Each number is 500 + 25 x the weight over its row's rms, rounded and kept within 0 to 999. Layers, rows and columns count from 0. Numbers have three digits each. The size before them is the row's rms in percent of the matrix's.

# up: layer 3 MLP up, 768x192, rms 0.0485, rows 738-767, columns 96-127
# down: layer 3 MLP down (transposed), 768x192, rms 0.0486, rows 738-767, columns 96-127
up738 095:482526490479471454488532527524500493478550488565494494492475516480488435484531451509531494504515
down738 092:488496509525506497500491494502495455494490526475506495511548481504531517508474517525482496467450
up739 104:489548483522489513490500495479489478521515515521474517462464517451510491511499507487479494535525
down739 109:483505487490486530511488493491494505516514521474475492488479491448528511552493479492498500496533
up740 102:470497539496464496475533474498472455483527497524463550527502504499485481510542525507519524506532
down740 103:507493493508502518509468515502530492531514531436522515514543536481525535528519450507512483488460
up741 088:479519486467486468542479507510515476464568523470529504485483521516527472502500506485514494460502
down741 096:492467463535488530542486468535490479509493524497512489502506495462522482541521484503513476464499
up742 101:506495543514488450505495550507519479513504514516517524469498475541527494508526525469509530476486
down742 101:493445578483470494499499533558546521518505527508507509485517497494505491508461496521501467516470
up743 102:516512532517529522478499507508468492498536521507495488533477450477491446514530464518488500489480
down743 102:473496515529478496538541505473487522462476483513525506528500506495496486481500545490497492525470
up744 088:504503526495466485501464543470514505490507482460469499514483479499493507541495456498497451522503
down744 089:519507522462473511493521498503474511496532523539536481452534479501484489508501538493550523504515
up745 103:517498550484525494533479480483466487511510504485487516468497479488524478455531470489456512486504
down745 098:463497516540523520508529498484533454499491488496447476485488526455467510487476534501533533492499
up746 106:514443445480473480512485506488465558530516478455527495472509483489501481493488483480487530513514
down746 105:496492541494520478462501482499530472468482498565492510550487483477477524522519487457510514532465
up747 091:482500528504513518487482507476505495458481499459522506521527505490501511496504490490440445535528
down747 094:511506525491491514518463522518518493498506478495486489485507510519515499505480527546507526486498
up748 094:484507474544462517476495486479483491443479497509482510499508470506485510501440485474486461472495
down748 091:527487496440515527520485523469507519508486509507510500520477525469579505483528504523510519506487
up749 092:485462520443482465470513477505508528504518505438511508507501487505511518506491514511512488480527
down749 106:507491502469495510468480454580513491474479485514517522562494476511511464501499495514532541530522
up750 094:493454483473515485530466453481472529487469542477506514458487491476543471499510485556519521442529
down750 102:507540478508512476530475489496492493483508490520551507510522540489482466490510467519580465490516
up751 091:501510509490545503557522474549471468510528513527486501514491493475532514495465475505499545498520
down751 100:501466497511457496455505505505516513499541446503505483507526526472473498476468471487507462513505
up752 092:496497491498495423483491486482469523522539551536492478484503516504544530538500494457481497514442
down752 100:449543531537492511507510478454481483481512495426415474484518469491497467491478505532512489486537
up753 095:477487486505442512511519500490479525523493480528493497462507563526442507510526509499483511547435
down753 092:495513511468550511470506490519507511490534481499475527479482456483519483480469499502462514496527
up754 091:525474469529527521500499461511455497491493538514478520493489510465493530499508526507530485471466
down754 095:485528505519500513501515521512532509519519514517528502446499547487532497463475513523443519505495
up755 091:511471505473491475518486506452444446492513531484506490536499497477514490489525460481494503479487
down755 102:455489495513488503510517495525553492480457485481537464495542503506482530538517507492502526526512
up756 084:496483504497511497498448522555539477494496521504501540463503481537484472462514538522547515463467
down756 091:469504473501508498505519506489494471532512498490522483564475522470523521484465520493441490521543
up757 106:467519483509537536526511539497490459476482510576523486472473528518535475500563511451499503540508
down757 107:516484497475532503516493535544500515480488454496493504472496512471472474449500481500498492505520
up758 100:547490510506493529510490454490501483473465494506444498492522474465490515448528507464456482504500
down758 109:513484530453480517525490527485517475519517569478504479490501501523498492489491502504507498514524
up759 104:514499475490508492477500490502516466522492513532494541460488536502546476531526528516444507550469
down759 101:464531512532499506500463505487484502533484494504506442470503431537492529522478524474463463527496
up760 095:487488472499450527456466474502491491530469513498554478509481478484499488532535503456523506530504
down760 101:502500527473484469558512499506449531497488507494507535540490553493463503513493478522532498481475
up761 107:505494491471515512457480475506487476461467528485492502486481467531499483503490474495479470485506
down761 107:479485513498481510512468568505430500456501480508494536447536498492517497515501495492458456475499
up762 094:494508485503511532475460450523509530522472500513538532536481484484513479551516507516511470501490
down762 095:511493513478505466439540516462487484489496504551503495506493558487457528466535482511499565477490
up763 094:524533549496504528504514489472489525479482531519504524519491512512500434527453501532481513525497
down763 101:469552493454505477524531511481496509486493518507559486524532491528470471537500495465507504470474
up764 104:486506457453517513467474483527481486529492510513474508487526542519501517482573478490495470535504
down764 113:525481507486521482491491483491558487521477488519509457489500517502452492500475488507499527472478
up765 102:500511499445514536505462499512478462479467530512516534492515500540478495488480464510495472465447
down765 104:490555505508500533451499496516483499482506491488497535488536475513458510520464496535503485531549
up766 110:513525530461470483529492450481490459532498515488473539498530509446464497476543561488460496519530
down766 109:456499516490510450479490501517524509496509510465513498491472556485463488520462472488495506519480
up767 103:490525499522494544529494484517467542487525504540490502540495538472509464478528541471520491485527
down767 101:477549528469496503479532502524561462562533477478508514482540491506547480525508493524476521507446